Part of a small language model's weights: LayerNorm before each block.
Each number is 500 + 40 x the weight over its row's rms, rounded and kept within 0 to 999. Layers, rows and columns count from 0. Numbers have three digits each. The size before them is the row's rms in percent of the matrix's.

# layer 4 MLP down (transposed), 4096x1024, rms 0.0366, rows 181-235, columns 384-511
103:497476524487497542505465545596434543555506496542455422578444491503479422407489530541548541448399516524453524468522487512524479499490455552500506481582474483488501531595538574537489533471438483480493493508470562482482442548440480516540509493568521484464536456559568509542495511518494556481517531488519548451477543416506534514507538599468537492494485447525482478528470571503460528388523
101:488543522434515481516492521523482472523480498417505413493478535495554470507462507545497583543458503486443496499400550535516509456526525501555496515482424515505493531528456483466516494522537539570471549463422507472505473530548445488504459481521496508506512523458467565451494522440530483491522545516516471511628456454498565433484511538527515422515496473491500458459532468497483509435518
095:424466510598501532526502514465484471547419484487496505530526479546563546527504411460510453531530479511478516503575560529516456483538458518498484499448503506503524519537541512528487546497491529458545521433599453516478479526523531480469457414484487477540565494528506490483494492573489526478429445547533469498506503564474515542503525530603527548520457476420492506491480527479447535509468
096:481512529438502454527599460428515462513513436564470461563559503469508518527554483484519465548512529516555587486514551586542491526498523491471508476504457529488509517467515524609468538515486508494530475512506568537441446555491418478458537378511576608597463492556508547526524525524491485476522517485538485489499522479474531464582476544456488514507481489561472537515481492542456556539533
095:468529472499518527529537471546491456546506502492523482531572537491567502519581448516564528430465449510549411412504517466475472487475495498521548470548542456497460522475547524555525533495517517494442502506546439493547456510523426537500502553502495428493502546425431508549490486510477519452462421554474570482526496438499432635507526519449488484493512463540540538526497485455479463527497
104:531487439468516469590508431426528506474510558509474464493553507464498495483535437461541555498501578457533523475476509540568508529484469483525487525503451539469561509512446539490517479377454521520520526529432519512477482494534510493491521488478466496506504488485494517557421432490500451440462503465549488458419510393519475568535496463458525543504479462545481544431483523473544434506451
101:501446557535470472519470502499472487481480533551519473555505481462440492415494472468585418502538457503512485495538531483496516508513522490564438496546536490502447522528449616472469445447412504436467469539470538497464532451519439517517488569525451503450523494522499472469534467514564456495427498482421481554444534528603554426420465463477482488561528494493460494415488452448521427446449
100:461438500530460458513515504474493524477500556403529527529541532486531543499486475444484490507443514520490436453485548554498484541472450527537508484491537444464555545528534563522501401474495521553488544521479501506427475429540468520496444472525493443429524533483485493426519508508485608513464453594492538445444496501572580450506473466422430522533554498443463540423452471498502512461539
104:608504513492448513567451561542504495527478551504507536493456492465545546542490569479448454514473523464519539534505543547502552500502480468488505490503468518584504495500512489562463485560492446479530500528554525532511502426519510461473519451525607525510508402563507467492486568393523385512494476507474505500490425523557514517520516509562533472416488451476486583413472539541425530562499
106:426513474459517554522529512509521497532455474467541521552532541505566534484574527468471489422467506517548523471534511496515557504467516555475514504578488414562472478475492498502483496539475516502516406508553445462442474506476497460517474465460458513546557547408517448483571482505471464455470515506532507465488478508504442558523461441450428545475487414462574516505551511493471489459489
093:517481579508483561525557493504470523504486495464460486570482512506475480545460466429473468517476521563409485487444486461530513553546521491522464563501603552453478537487464542447481490506491541566481460450474482472405473471485517456516519426424533540604520470514434546564472525489452483454454458455500526490468547511538509496511461403497462483517503488461512458536531467518559497530494
098:507499528449583525456482463487472535454561467538499449464494520497472514480524541449568514496555509494458411572494450466571522545493558451478471494461494472512520472513510469502539489481517482479413460485487485534419480544456484494499488490487453532451526570479427534445553454501452506462486529459452519429509436560467520535488533466525559481485484492526512505425489464519465489539435
103:499530516433420513542502498513476511517507509566573486448504496466428515465498427491528463530581500512497470523576507511477513483556458462489450592489503499467475619512559465465557453454513540546491528571511556571476445514494452473479438440496547479563434489484555493501551542462465510478507505484399513407573520467540483452435481483538470516515502501446462516544507397518448548581458
097:524506442536585473458520560482487509458590509542510595505447533494525484519541499510440492574398493500497428500463441416459494503469448572585449496460508467561488494525559567483518560464480514499528482480508513538506526510592510581457487499450490456438501575535488520568486481494549474571503536458502537486461509480510527565486503472459530478500483494452497489548469515523458506532415
108:464451499485479415456452492519489449544494484561468522440492492556492543489526521531464448488552534528523563601495557505526495422486411505443468493500517474518471520525559505483527604444500450510467500469511467468539472520445467543507542471547546468469437533536492512424515496492490461464487476533557503539494491554514530469495467558525581438442531560467501441555499500538495513346487
103:444458571528527550495479471555503449550570511525512502551585508509433477484551468478430513509523440538523509529529520501481539501445576488508507586550515491485537444472477486489487500520501462518472448547482503578551469533608461514548458500450469481449524524487441476520468486499501464606474482487484498565519569512483494482449484469510427550540528515449522436567531490495429447446531
105:497476537528508446408395527506457420515514466536508513546528478493456520470533543508525488518568544486488541508418438510511457481508510526456539491443529475495502462492502590421482544545480476511585455564468530543535488506498439490586549532535567476529510537556494456523554504431533506541418434541480441553431533544564485506503476474608528480439473512526430522521506494460520481454513
104:531570475484532497588468502530547466463441509522521485503508490526514521535540592508463497460479436508532564555493498535497431520549514521490441482547508529464494524504453521562535491477465466458484536396411513558440454584419440509470539510514556533454477524471560526507449490445479622457581550493505438476521475534505557524536438459482524479546486538509487451485462493528496529462531
096:456522572540519500427509476567478560477511580448432518499484503486403540512453451414508518388535520517513417500480453455519444446487518499498508516493548547457559476501503536540502548489532520501485430488451541494492432562508526456449464518498444483494514458551522472447499545488476546547497500446453564557530515516506545457491464446492487456432463520551458471471537484487545564529506
100:528504572509542498455465450515528467505540501524543513467503458557516607514477481522461511460496503477525516506489460449541553495482456388533450475421503421519554520466481512402505445522488485456445516522556533564521462502525560506438543504472520431541413522469468570535478474560541444466477514539454525529489460487508448452525484440610500544438554563455466502491480561517505550616549
096:505574518499474420503465485547535494451495459521516501488498454516483479601468456438521514528489503509472524533539465501565489510537483501572480570485512493520565416459496481596479492565467504533522510524497458587533499529497555557582447501478518529467536440487545492505570551550444479537407501483474515459484502531469529469536531491495497519477545504500532475493433489486407438500449
090:506511541503498493542483531499487588469536474531442499519448531458412482430463517443442518489514494492494483499505436466458473491509542524508460467502519502412523503532466444534532509456463468558537462491525457444575489478487510532555502525544487493449489503514475513543471502439553483522480422451528532480509478554466470478529400493498583481492465507493436452488513446473514538487469
102:529509543531573468523545486470525465566503419500501464440487450520580500507461583484506455521500504477542486567469450554524474559520485467520495478558482495496499499505534502538478500550472479521579483479450504568513517441411481469553469486473528528429484540460510545482494462555465567504486534491473502487504529570536490539436554520486541463491494486462492549474543500470480525489528
092:508523533471491472506554539454465477418551479533508486484428533512460489511537472555508510495448573486475510461545465466515502504466520548513436472567468458519476496534576515583566522505450544468487523470474527443506530521452530512446549470604414507437482432509403563516483467494491539479552445477572512440461484468440465552452420439489492486436512450526529543442558489517447525474463
094:546527523529521503593465560473543485458515525499530528500538556424509487577496474505493464575426485544497536494467523474481548515483565524545511517525464528483481527461523497494491501456490546539482498473524501447483446474582515437479458512456484584502510498469538519438572526489451450570491479495454489499470436453511554491581468516530478470477506512501408442522484533430527502524475
099:590485472559498476495512509468458537571536512523528466451508550418443499554517488469570588474520576479510493534473600564508422509429482500505510524506471467408579475521530453505515520440493497493437490520523508497507502505553497480528441457543577502577446484512501518465499422460481508489570506513538490526507530455472493544498468538455456521501463501598620524501465480496552537478469
093:463459487513538523522475493490483540412536525541509474513467541481478425531502514464517419512469488480524465478567430473451542474536492540454522495530505540480588584557440531451463506436426514441486441469495413546573547398485554537500476552470461464521486515550530525492558499507530458500559514537546485501440440497509578468505499500548513464483534508479490456508468530453534527510483
103:450572589527537508413491534507461497485568579506467491507471575508489467565554462475451480426442463529493465514458534499410518501452613494476502505429505502498402577483468507532512511462550534540477477473572489559563486476461502545531500481517486480507500569492489499518584449521471512465500488464508486437507477486541452522474562493469510413609491496552540541518425497411435546501479
111:461463566497528481430503440520525520456523466478492533447516414460530588561533439536512500599534533492506497516429494583508483460486505554524565438445541492497486514496460541522466502528488401469450472511457520509434412473487531529496458520519534495516525484428523526544481512514526566489476490562522534511542507512472465518517541474570453533470499472536525484506412437499466441518523
111:512507428457501596450496453512416533432578478546565456473446518436525461595520443521604555479528464469489484498546516473472491470460516547492495470508489505544523497494518429520503526468529540538442471587516528524553545436483485498539506528536503445505481484501539590515456528558547432419507456435497450497468542469468500528505507530548491535580424430482570454606421556470593475536554
094:486534446454517522559458472498503529531471450416484475471511524558442491567446472585478510499460452429510496490452516483529465529512512466496536558507546423484516489567478483554496504525544472498521531529501514560518504541505539489569566528507514457478498453477502595575483447538541528519406384526478477499477562499506447445476468397510528510505513554511490506457471497485528512546510
104:531475502492538466500402501506528494473483536438475460461533463536514471553582469469569474481443598512481522582449445490525487474491515505511489510528474470512477547503526501418480528469435529446499471438504533505457490491457424544498578545521508488485496520506495521468491518487557553522523523510520518484434574471560500445512427431458455500466480443556525492508473473466485544489410
099:519472537504562456494518448472470492476464432462495544511478463496558483550472485487511560546506449457480462468484483534538517431501514540468453535452561495490552444522471525525533523557514493559524486466508551498530422527477493554529468505552598576517434492482450462474504539485519464441476475433543547482466545519426453567453455510435528429385435485574493485482429480454517491528491
098:516552500456571490459417481481533539500453560485577546472459503474504500450561496519473410502476461516468509490484532497500513492509466500519520497484541473465548476432437497513418385423520516460568511550537542489486505482477444543513562521459486512526500524460511587445496508470522548564495537416529482457517523528459498584501579514470531576442532488602534521481495478473564506531481
102:498515543533505476495521522514464455435488489480475534531495522516507461511553506444510458461511547547481466424460581439540436512577510465464497519496493488532502482469492479445465498473534502498452471569455525545524437532528518520553512511548588538509562553480523457462625499572547529480523477491464477525529483519518450540482560528501477468509523523549464540516459447463518489504557
103:495426516489506448507467478588520532493517554496480550410453531463541472489489485511530528548527508499540573484509566538453546483505531479546459454479491418502529552517446496420542483420518456456518547558508527467422521537559475521462498478486480422532470447479548545480468552478503479445557433598506474459478425528554477437379463523501536532536520530425574414506565464428464573519544
102:536517434527522497547516451545489557465469443497460529554445591491505424539561495451479484503472535473408474436476510510459457574481462525517464529496513516522487511498522478494516453462517490476494524490503578556494458568474566532489502471510561484545510549490522497517512436515501492490466485537534495527453432449540529472489514470436503524505512490547480473486470519533470496488561
114:471564566457459494511512519500507504485491538488445465453450540507448564508545493464457511556480469456506554505461513464491450465537492482510549470543559451524440518512529472456546433497498477509533571436531517520512480517539508434525515546505431484519498529490510549490514481489454561513499492493482537421494498459402448432468503539445577564512581506411556575553537484503528438520532
108:510520480525461544525453488547541515518523525555514477533481547580442497516474513525433498477508632533539481495482553489500528542548375522611463470482515449535451442485554506479512539517594464557496465494485521528521527496531427528484553564501505508488477560553459512505486438474465526489501505500489541519458435478492486432519526513497517518494507469540475493487505515487499502599462
105:502492485536494535473489496510496483454434484484449523586542527465412552559488494491508490492493503479575521490464487519603509471455506532498523539517453540539494525514465545490519531502470484522573474518499533416510507529494500452507468459434506393517472456485568451546498512480468492611484504449448489464514489473501558444498459499512473509448529431500534449480501474474496464468535
099:490483491460503460543530481476572500525460364586379438540551481455572509450549495536538507547475539407483545557459505537584462468466487474433457494511514485481516533454458476491555501501435520511509501531489519481531512525481486512515451587498506527471431507485457563471528549504522523496412439504518542519424514590522508607477502477419470498466538447553430529532551463505516517524438
098:553532497486484523538544457456515520493498513530553467486426523401532469484549439492462495523504516504470434516529487518401637436514483487513484534510555568529476531534449508505430514474501432506390503506560483518517445496476511460549535425494449437514477474498543482499559488512480458448479425520493498527561533500484461463501509560509506526506508461506528476490408536444529520437537
096:514441519461489507506536500559504490482527428446505514599544522514529600588486478487514500500501490469472485506492504467491497574581469533572499541457516573501467441478444507560531532494494517523504581413514490518444501499470501503564414437493487510516473503411543589490434586577493503492427498430531515478458578478440445468490454504474525441508540440483484438503513511556494438464468
103:476567437497445470520499512434478537418538491508509535513517521425597512543560486508419472491473531481475560448541470568528538562487461551513522502556531550485574422444507451389590466439473458537562447481548494482462577460498415550525502526569516544605514449497464512507517497603532532515543461532486526474486473473505435537477477550526429462530481462513491527528504454458518476548525
103:553435432475486453503561482525532471486566415550497450490456568514445470491535499505536525495474560508438435536484538586523468488477511446516474424573461436454518481555543514463489432526513506524466527496452459582444464466479529492540509487491485518553498483476518470476485487521447527556401488483583560512474535450524510490474603504515517516549476488516499554447510502565483497541485
103:529464480492588483474450481467491501501491550550446438507469447447465478494478452503447512524510484490481442507496444438546438499483527447489557499487470524452385463466513554506497433499502519532562552525455490468504458542547482485504513497540402492469515516519504452515519520525510521467524512483496448529474526471484541579482542465481535496505553544530490523454439548539467377445470
097:506494527560502497479462482476469470520536522520532407469546550541493557486577493477521520452461508464444536576467386466461500459521511499495504487496472477454427536502582505504538525526565479472564442498519516546516494554457372530537473480504406480413512449527518447491464454476524529581520462479453497566496499533495526554515509532527516473510497504497492488552433515479479554494538
104:520440503485461481557557475484497503525501448542524509552468532542474505473538439498485528513443507513496483477520484445461501531517516480494469540474456452455528492467518428570516524471518482475540474533461501485518477492507468529497462481533504519524465445521605481484434483506441457525506498555474461489426412540518501585515486466492454496451466470481459564555471456536475524482461
099:412580491465516603530522415435492535547493454455496437466519467510518466437474537476552525434504479505597577528495430521457513528477549417465472534489451522447484574483506526466480510512519445528412547536538493512522486488473450466469549470522549552504453507480475520484452527528539483492523542513463513442539486495456509526537508502490500551483488499495435486523454447528516516528504
098:491473505495463484490504490546553459471569530467425486520492494397516502464504530438502475528473540549517493489564443494526469538544525583507499515511500442445529528504419587507522489512488553510465415494457446527530486495571562511474468527549623497534495505524462508543550542455493516478512582522492438475462478521499530482442513523496522498418493439553437445544509452494444495503488
112:443540511520514501464524459566510497455498481470461511443468522476499516505608555514494438497445398506485533592470436465527486482521464431503506476480512522508495500486545505562461419450515443486534557436471540476491503569469541489476551608478439591484503480471514479519424506515530492427500447453424459586572552514472451472405452429477547500534522584474477452481476557532498496517524
098:529482531457476437472442541507478515497458501490508542471558478527566533548542401519466399477503465582465503492537548488453476498540563530568539515488507494495519515546460490460541495539481517506519465472467540454484461495513473470538521537466499479493445634451423492488479471414535522520481525425486518522541522428485485489543543504437515465436551587530468520581344539513500525513493
092:438506503499476445508504480495492508447504585552480517386458494524477518520508537493546425562516539381432460477478553552490497531520548451515495547510529442509451579487478457479537435464529493526547466556598470492501532536485466515527438542544568420486470573566543552453529438410480484452528500540462511493572516494503527519518535373571529543569526506495462467463448497447449551519490
098:517541477577541495511495550422456490526454427547469551434553522482523567545443477505422461565421470495459520510501476520496496552492456513514533519538449462502482542506488414481489585362511482511555498475406439540455449478511510507491521475497565457436441489543506500428493575488510485608528482409497521503541501486470459505567556499484491485531497540534469501523475527374563481543512
093:468459505496522541500514526472508538514530490533479511582523547457471492442455434448506500479477479493506502519456509496521472508532455427516495456488466459526555456499519522442455517416487449501550474435557496450501399390522496518577482493500527570533469509460457513562573527522455467571507440399449457460450459453466515570553501541503506453451486473497551482503454490556590446450459
# layer 4 MLP up, 4096x1024, rms 0.144, rows 182-235, columns 384-511
097:466415492543479530472534458464470476471483502485530505476538530560544498558483523435417481512529533490426511504485553505479461483531529413461511533510502495541458530450484484521494526510444465506451414450459460523395553497451493457484490462445541452508484618506455471431472529506575508510536494446516515503526485608553476592567536547520485468564563431523478525520534596518481450547493
096:472500439476565496470461512558464500485495530492489434523505472475495475566480501502481501487533545440600465573537534608405513410463467571485567481525482439524489516498482565503451495469554495504519499555458481440487485462470499435490457580490467529496537526524472500575538511522479451518539495474483498542542462539565462531480627477499427517507493507512495447495457472540529412460516
101:492455583492524531466396499475469539537516558453471464505509526445491569462516461489447532573493485474453477495505515529523472538480509534515471515464520490475472493547494544477467536488535527445469497522631556517477487432474505576570493477453506447439524497493524443476530555536532537596525463503468416526530477483513502454476501553465507482529488477530449466470497516370473490514461
096:476437549563536473439503442495497444494540453526571573467505488488536441468431532469448543489465443525508510509495541480527481498571504465583499512427496481531481544432497504480530530488419525463458460527478518535512515481566466433512572466524476555548442457496518535410508460455534509463473483482512525469427478504503517500542475465544482559548536477488553461477531508489581554445487
102:556491503456471510482460557521439432515490538501513556521437509464499485504398445555487461550457467521569563517498515515485525512564468415462515504574494524518523463478472405511503437518466544474556583494539459523521506572475481498453538521488491525636458525488416491549499482541558532540472524503522445560534512570439591510529473569517571473509536544496541459548516509545478498476521
104:454483444480472478465517508524463544441415415519583577515523514527540523500501519539483463503487586510577486503568440465520561532544471465464482469510554547517565461555530514429553463496504471462486518540494463591492511478528507474484574506545519507492503472546450533508525498504477560530523539437568550462522500445495539492508481497500500499458492561465464473490450516481459478486585
099:430554435501470523478476531495489520537539517496479537474503490450578437496447479551476476490576498454474501557503467528568515506544431464533520504520494478546533533460484480442541550536457502505564426538508512518487469540524515480495427523456442499493420498515418540546522498577472469476502525535459491588493455524414447483488545477567505486488490479510560495473596499484510458444487
101:523449515488528458448480495576520476491492558545513492468490485466474477552512442487524480463481537471533496509493530564519491546493473554507541448535572501541480548504443510433550505496518472494469490509475513568481478451554485533564465475465501462531540504577525412505480448535508421528472579504546553534428550465526479461550527499538477583503437420544487474453478558486465440492450
107:495466469517513557463460470489424475475440500501510489492572557536521538480490444513496428447471538450445481475514477522542484486505497479474455522504555434531520483542543509541555538458510456494526521484458528536494457467490505528537520472484479510465496497492464513434569532443516535520501566506520475562534455515478500419463532510478484531532523479573497498447493494529524377489489
099:413448481498541522485477492525469520491520487504534478484561457528484466590498506524481535516497456547536481526521465455517481450547539493533500530458528516542510473509570509461486490471505478526538511597511402400438483530408378612481559494520523531500484448484556480530463515477593543526504475533513529439495489542483457490498483500495398494480516504546549500538547533519478559461528
097:439494545500434492442509514540518528517459428535451511495469576534566471482447524489439469545541559508511443501538527463565535579503593479463513508481436522485519519483511502492489510481423527444488438508511543571478556582504559474488584508575452487452525512479518519429507548523435518471505553505480420526426426458497533529537463477530517531466508518524578516514495451515480445463437
103:419482475502518545433545503481496494496455466512471490488541494454504545598394508488556549470424508516506456497569536450474565461446480456453463500455590502503449528449465565480490546538517542530467491536562517450563486444513448450465523493485455508488466610523532494491520523548549526498605541570476527507503502502480472558511539446503465484544493506463471442513445541509492511479502
098:571557552538527480498483542483518442559531568472610535484504469492436470496507536462547464531519489446550528603548489449548459522390415549480606476426503482610454510542539510476558450490548455432481485534472425537553532595457448519427525426589500517433477458466473546592518458500596473572533521475508473507462499456545463495467507501477567580514484538497468513531520587510481517537496
105:468555508498547472578443486476646441554499524541469518455553422554484406514462537422491518574569514502546449498510475541479518538509463484527448500516531569486458468518453445425459484550456560579565548533454512566511459549500498536452501473503536462465489511497563507486405445485532513546460639489529521488498571568477459490517484566472474448522475516521574510507537484522484557507528
104:519494544567463468525461500494622526556471444544490417513455530472530461567495467486441575513489498516474490557447462562489555445493530503496423560419499549417550460501514535533513545455594408528426443566515466487488555439470493537560412515451534514474433456495505503491506529472548498463499426554487474481539566505485556459475544499499534545483469538423560491496467549525463495492477
101:589500551462491506492494554436575478474477477464604557514503513386536492460449445465517500512514554469493508493525484499449526442510501513526502525518455556489450517508484495483490496548437476523494509496496533490506556440552465491522472479501514524556530471533466468465550471499481509492388541563440502512480563559491513486532496442536579515537426500522466545547507477432458460519504
104:530512489518594420494543424543542500519542470490585536460498437537553493511470501505475444513484501545482483485455540546527504477431519523452537508494460432516437508434556498463506438469494507521486550454506475568489496492491451472504457498476487522505511560556534406556516532514487488413519435488494480452415443486487461465532522423542512565467498533442597530490393490543456508529488
093:539496489474444528481556494455460489519447446543527445432459527482594477516582564487499511521537523535521529500490558573541540513532496428434456504474457417491401588475530543434522464455501527441527524572555503528443639494517450486464516498495456453502587505439516459515506436493560541458505612518572421505511552425508495531471530505517483470546524588519498487487449504458498526469461
103:562473417524496532525445612549518487526479491475480515478491500435565387457469526471443532450491461463458413466479468513493423447480478465506514514563500510431513488520483510483452493527456477529488504533534506499456509562542522552442459546492563507502490436492447478454500543481504465478436403492544481496550554481514526524414498520495511477604438400488398493502512496477439509453448
096:474520523533469561539459520504445499465451530432468458540630542520527537497511485482527562522448521516455495505467520481545509483493430473457593493536453467448512489555468540538588561433460459580442482521498527464513488544526557436481548492496561477559538515453487444490526532509561461461535543537517476558466534441532483522507427537544487461480476496466485479529533489462536443484515
090:557503528460493556467472500581525461507540541516563496522489403552427495553473475464475564479519507585472567543463532502532581499561503539450460575508494506475499494495469608526556497533518519486501560524528570473433482477464466480503471450532531492477443461426501548379505527538496563479535499455536523494473503476475518520518483501539464496477501514528522568527514485498423434473504
095:472588460459468493519535456521453461478480497520506542605556560511517595446443505483533498503497475473506552520478481474380478468488450511450501470502497518481471505523489442444497456426520515473480503514566497478517541472571487469493513487579489518518536498481493496412514466400574545535510481500513493512509393470549511490584470534497501541529526491573493407476524513512546472523542
090:545554533507484507524423487504477573473447627472526538486481544503533512536528472514528433469445547490533503595475521556496389492523501492507557557519517483492494511487518524480459500504522530473508533505459533479553495518564508503550487467450520612519506551559471537535444493516566465489465492394503462443501559417521467468456520491527553461511478434420391506515494567505416487490535
093:544503470400479614463452474506488511531511526563490450515521463518572510524510474590577467420411470466572498522550497496557511581512456457402513568555502537487551435531472504535494446473452486531504516500465448595551482477504503520484553534522546517551464451538523495500464461501494496526535490530569539457515515587475551555481476539475513509495548525503500513489462551541532537498508
100:504461536510449525500568506444434521543515543471536459455501498611468465473578478560499447521490474500433488573451433453530516479487557506545448510505520539615470514442492532557497615534508501508528467528481551501513496516469435417482534524490492453487516487457500473484544499513463528518426569520481492456502545528527557439553536498487470518534494498545465487524530506420547483451468
098:515456486540467498504383488475551491518523554489483457584552472489484502578509482443450543613546522467516497507545541464547472578472524458461513450557488501566458469504436547513437432537538536537491534521506524470538549470548526431531507540468491576429456550519483468497489504529482503450459490453471510446528480599541471553513541508463533520526456470540464503461464507526525547493529
104:522474470563551508543485443560482519480457496544512504495541449452513503558496490550463484440506465517472443470537526513541480519442518407466529501450516488507449548545441511505475534492475479571484478438534530519477476559431499511534502562446451459499502519461472467506566460537614522515515482543481509488510468568503503573536570528507593471631529420443578474498520492463573491510464
116:475543486449515430528472547479501548460507486515506490474511498479525485465456521463495518427517507497421479453517593467483534469527498523518522506531516459536454475416523489455511435500451503489446519432580506483475532487582519500510554533582437498511562553547518516467523488459586504562497570459524433495491440511522429530542531542502454517557590502499445515544526463473510532530523
110:418488526502484477367480480504459476578506520452498479526485524503487565576490551485498549450469568539585446547481432511411557460561590500438521428470449517523480511498460434486472503500512451560474533506456498426607457452533491471517512488497485540449526509528498437492435510533483583463474558535467582437560428521458576391450495447483541518513501533466522534548483476523521507531572
098:489427590531469463489490463472484520508511491550470466567504505477535525472472523496478465390569439507506516459533473509437520419460539560507552432419561479528489482467474457521537498560491498535516483530528466517581490451529492487510477481482463460427456501476462463503512530488419516475503529450514494517518523534503531493490497540478544528451496506540524479545466526528454489467518
096:489475542502445434411488468457461502535495495442482556519509480532500521488499541518471519559495569510525514408467503453495539516549566461525532553527487475552573491519544488466473458495596409479431487514484523487491519510580458532454502576518494518514458489543535519485522527499487500469520508492479571513573419449481482506460512452538496499493563536508538459468469495510517578503433
099:449502458454544490446547460428475532507513499409451537571505490482501440465527495526508533446534622466446411446502503496497519480454448457528489504502439428463523492527474518519429526488544429549520541513521542517484492512601493521502509475458490462437486500439478512515560522532562448483482474540497385452449486504411575508522392510528506467563560536552489446500512452469474484454523
101:509473526438549539567431526614455583521470503474498570486534498483436489431505459507479470425498450536510561524506433531467489465524490542536483538520564475437485538503552499456519489500421481473478540624449495489515499453409411509491505495470598524469493511442487534490478435551561525481507473537498496509475533547528546477502536565476534484439524494523495562516470490521515480519497
100:544478517435561448521488488465485506509553539544466476481578436414612503471559437573421523449437492589528563525488484471470475416488502561543562502493538512494455473540472569455448510466563574514542436498522525555545497574557486490523552547482524573505561543513506468521496576467500527495429523541470530449503513478479527512495511466537517508463516457566542556462533562500540537543537
102:442535605443468493448489436556481614497470513518477520458528510571484517462462508625444539548423500419508442467469548474484522547550468468455509498535526494525537508497526490518459433528565535494525497472436538542505527487543488487488462482565456490521539479451463502463555512480463518429533489461474522453433494535556475504507506529535482492480514455567449412451490456520516575553480
101:510501516495475539516468448559441552485556446491517520507464521494553444459476442533492497493497476468463521522540513501478488464497471479521506483545441464489516567546470528538508523508521471463448500560469524632529499533492510497444541543520510483420541546471419487550467530504477472495557395468527456499517509508530594490443462470526541421441480526526466487510467493597546504513566
113:485494503481475454458496535476507468514514516461496544465515518516503516551549549479511409452519564575528507559488445590447565499484487538457460497620454472514537492452447476504455458441437547557485496519462500528445519487474545492473543498518549513479493473494535502462555533520533536447519554488541519528519547535543431498509515518537518525506579441555461499533522458475479480473474
105:498490509535480489474534542520438546517512432479430504466513526550515507483476435506500457516557522503476506404522508575512500519537475495476419524447562439490477464453533515511500515501473560489451424486548501575533489523506485460518465474500416490600448476428467487548463538469400481503447595468509476466474468593495515501530455490506567550400497495482462485508567466446543524517549
105:505447506483461487496469470507541486436525574440514500529521565454420508446487573451485567481498493551515484486546509532455522454456411551526481506502525474519498542497498531576535536477459520523489537466507470490403452550492430477461512499544516521492495500573453536471529508534483482515491472488516555552478482501451453541566459454504487484576517626458562538438488475412495533446488
098:520496499497424481502484516439570441463528485536556466476498498554503506484530445486549424453393497564494556508563468530495433493486489508559510504524452492456532498467476516468520484518526516555519583463558426449527506494521505599468466479524504433494552508465442480494475458531451451512496554475493468514454501459490463564427441544555525521489566474554456478532543473519478528439522
100:494518510479544507524549552521486538497494485477528528429550591543414448480499513566472508567515537485481503479423516478482566455435474484492444520487466498475507457518497449497487472464636523546497532518474439580549553540530511447520615448484524483458470518571519487550528528537440457520509507589500554483461422481437478489516517420511573507477536503481532518501421503427492535516539
096:512532550493477517519523474561511534507521532417494497531551562533520485461521420534484433493493479566503529558500520530500502413486551535532473549463504529583508454471458502511509439539478459489498500507560461421532450564431573481447475493501490529456533476485506473576541501574507480562442502570520494477500577506474541530477504560473516475498509487518561473550494501573506459477463
102:492495518442479484476538538507440489454449596462443451493493528503412437509497482421526475524455458468493535465547466524525461510544463509576456509538479527418540510439528613397543542485491527493585508504576540475499458475538555497587498508493527539529483514476442536508554492510547540585499558541494459526485449546484471434517448505463475478536501501387474540520478515470458480449570
103:447540488542543478502466513491547516430507495551446547550463435539511500473490486525476480495540549555509465545444501487559471551519498479466551547435554476492505506399414552481470566544473526540591535470494491397544528568485589456497531490503493498429504504496497520430547504545465511432567483438479512487488504458507495497551473493435504445449466480488502456460442510478508471510534
105:472502429474562466451510441443455531503461550514477568476434533551511449539444592458503493504497477440501463448463488489494537559510433476474479546529503415487486508474488467478482489533507573493478565552390476521426549501561510477558454497516486591499515469463479439510522455516466502487426472543382477468474534591503449492422523417497479512528487488504539494456495483429486549492493
098:361596462505531455529582598444503532477500514489570500489475458409577466553510563478497471497446414503480510502503450547531454444539470462551518512509554520488442492464408463516506519519517455475501454537532513519516516467463490555569505468476502559486453461490521469533481482479485577497441493501511508417548496499530535557489486475513495514439479526390525455482515525524462512502484
101:464521551551538560499511505469496503452504522502508490507505575509511536487481501469521497476600550473460461419471502465548521495490495536498455463478466463509557494527482482423550498502500540487430407514521482520523489499484530452528550448500474567505511516445487541460441450513471490427504475427544588527512579525596509550562476481510481460538543594532541541507478478500494571480493
099:449400585553492477492538439546430431492508496524421492549466434513455455509496504462467536488503489443442500572494463514491554439406592512531509528498530496515520487508462429542547486524508548530501532509457437491465478465485602504542446489513502477517447450494501505534463426472458558569510482484539543474455540449530531513405509529515461546458560569419605498541497509513544485407444
099:530524406494461552475527430622493496550488494473469493428427499438487512480464518468536533415438507493480562473556450510482519501561536512504475592498490526482558525515432507512480523492486485503483512459442504555475488442495461467510491531467562472461488477475489513549483555513440441584514489496500475490411503513541474557535521517504531402516508477485449476485487534514549445561517
113:457571411521568526517468512489591497560454499535479464467518503529464506551560502445530480379473529498546515461390448523523477541465537481495422536545495496467486520504444622503560520442452469513463546476505478470463511504418435514497497511508552491553555477574525555468494523531531466549513493489483329475504403441550477448519438472452548476493531487430579496526567511525443487522469
097:432570541545430490579511518444533465516558508542481492425490532495471425547548579481490479529493527492501475558503439470591494514509487554459483514510500462500441420553549547477530506470536432519446533567520430530528558493539445512531500549523533469548483483496550520474549521474517490540470521468514499526537456573484426479511523528513460463540494522496551507487522448491493516492462
097:435478401458504507512444523476455479438446535398556507558464546534552569527464585501542490451531565499536550502502489454548466517534500500553510488418503491430519575505530482479418553538463508494466495473519472486465504504494495499481448476453491573506491577516460534526523521511571485442515462522548501504470515524467474555523464463576507454494482543407435494489473519594430493527513
097:441432502493490494504517532568488545569573554498405513486451495478523440560581524543466474467504490468505617496546424557473507472521538521531549439468507506535464481509546497473473432448525506449459531532435559412484443539483425445547473557469477517527587496553539519552515504520523467502380487475608497488482641540458482504499528515592478482544469429465527486501509535565460499471483
099:507528516441609553525507504480500509510465470506584471469517596527529472478530484482506516533471621471485514465463488507482495467500496580487472456514561529440449525560476516449534523490463532513464514511422466517494439576513473522589506421586464553487514557496494532453548593467428539538543533487437540479535468441489496444531480485454479508464481525530451509525539429528576460555510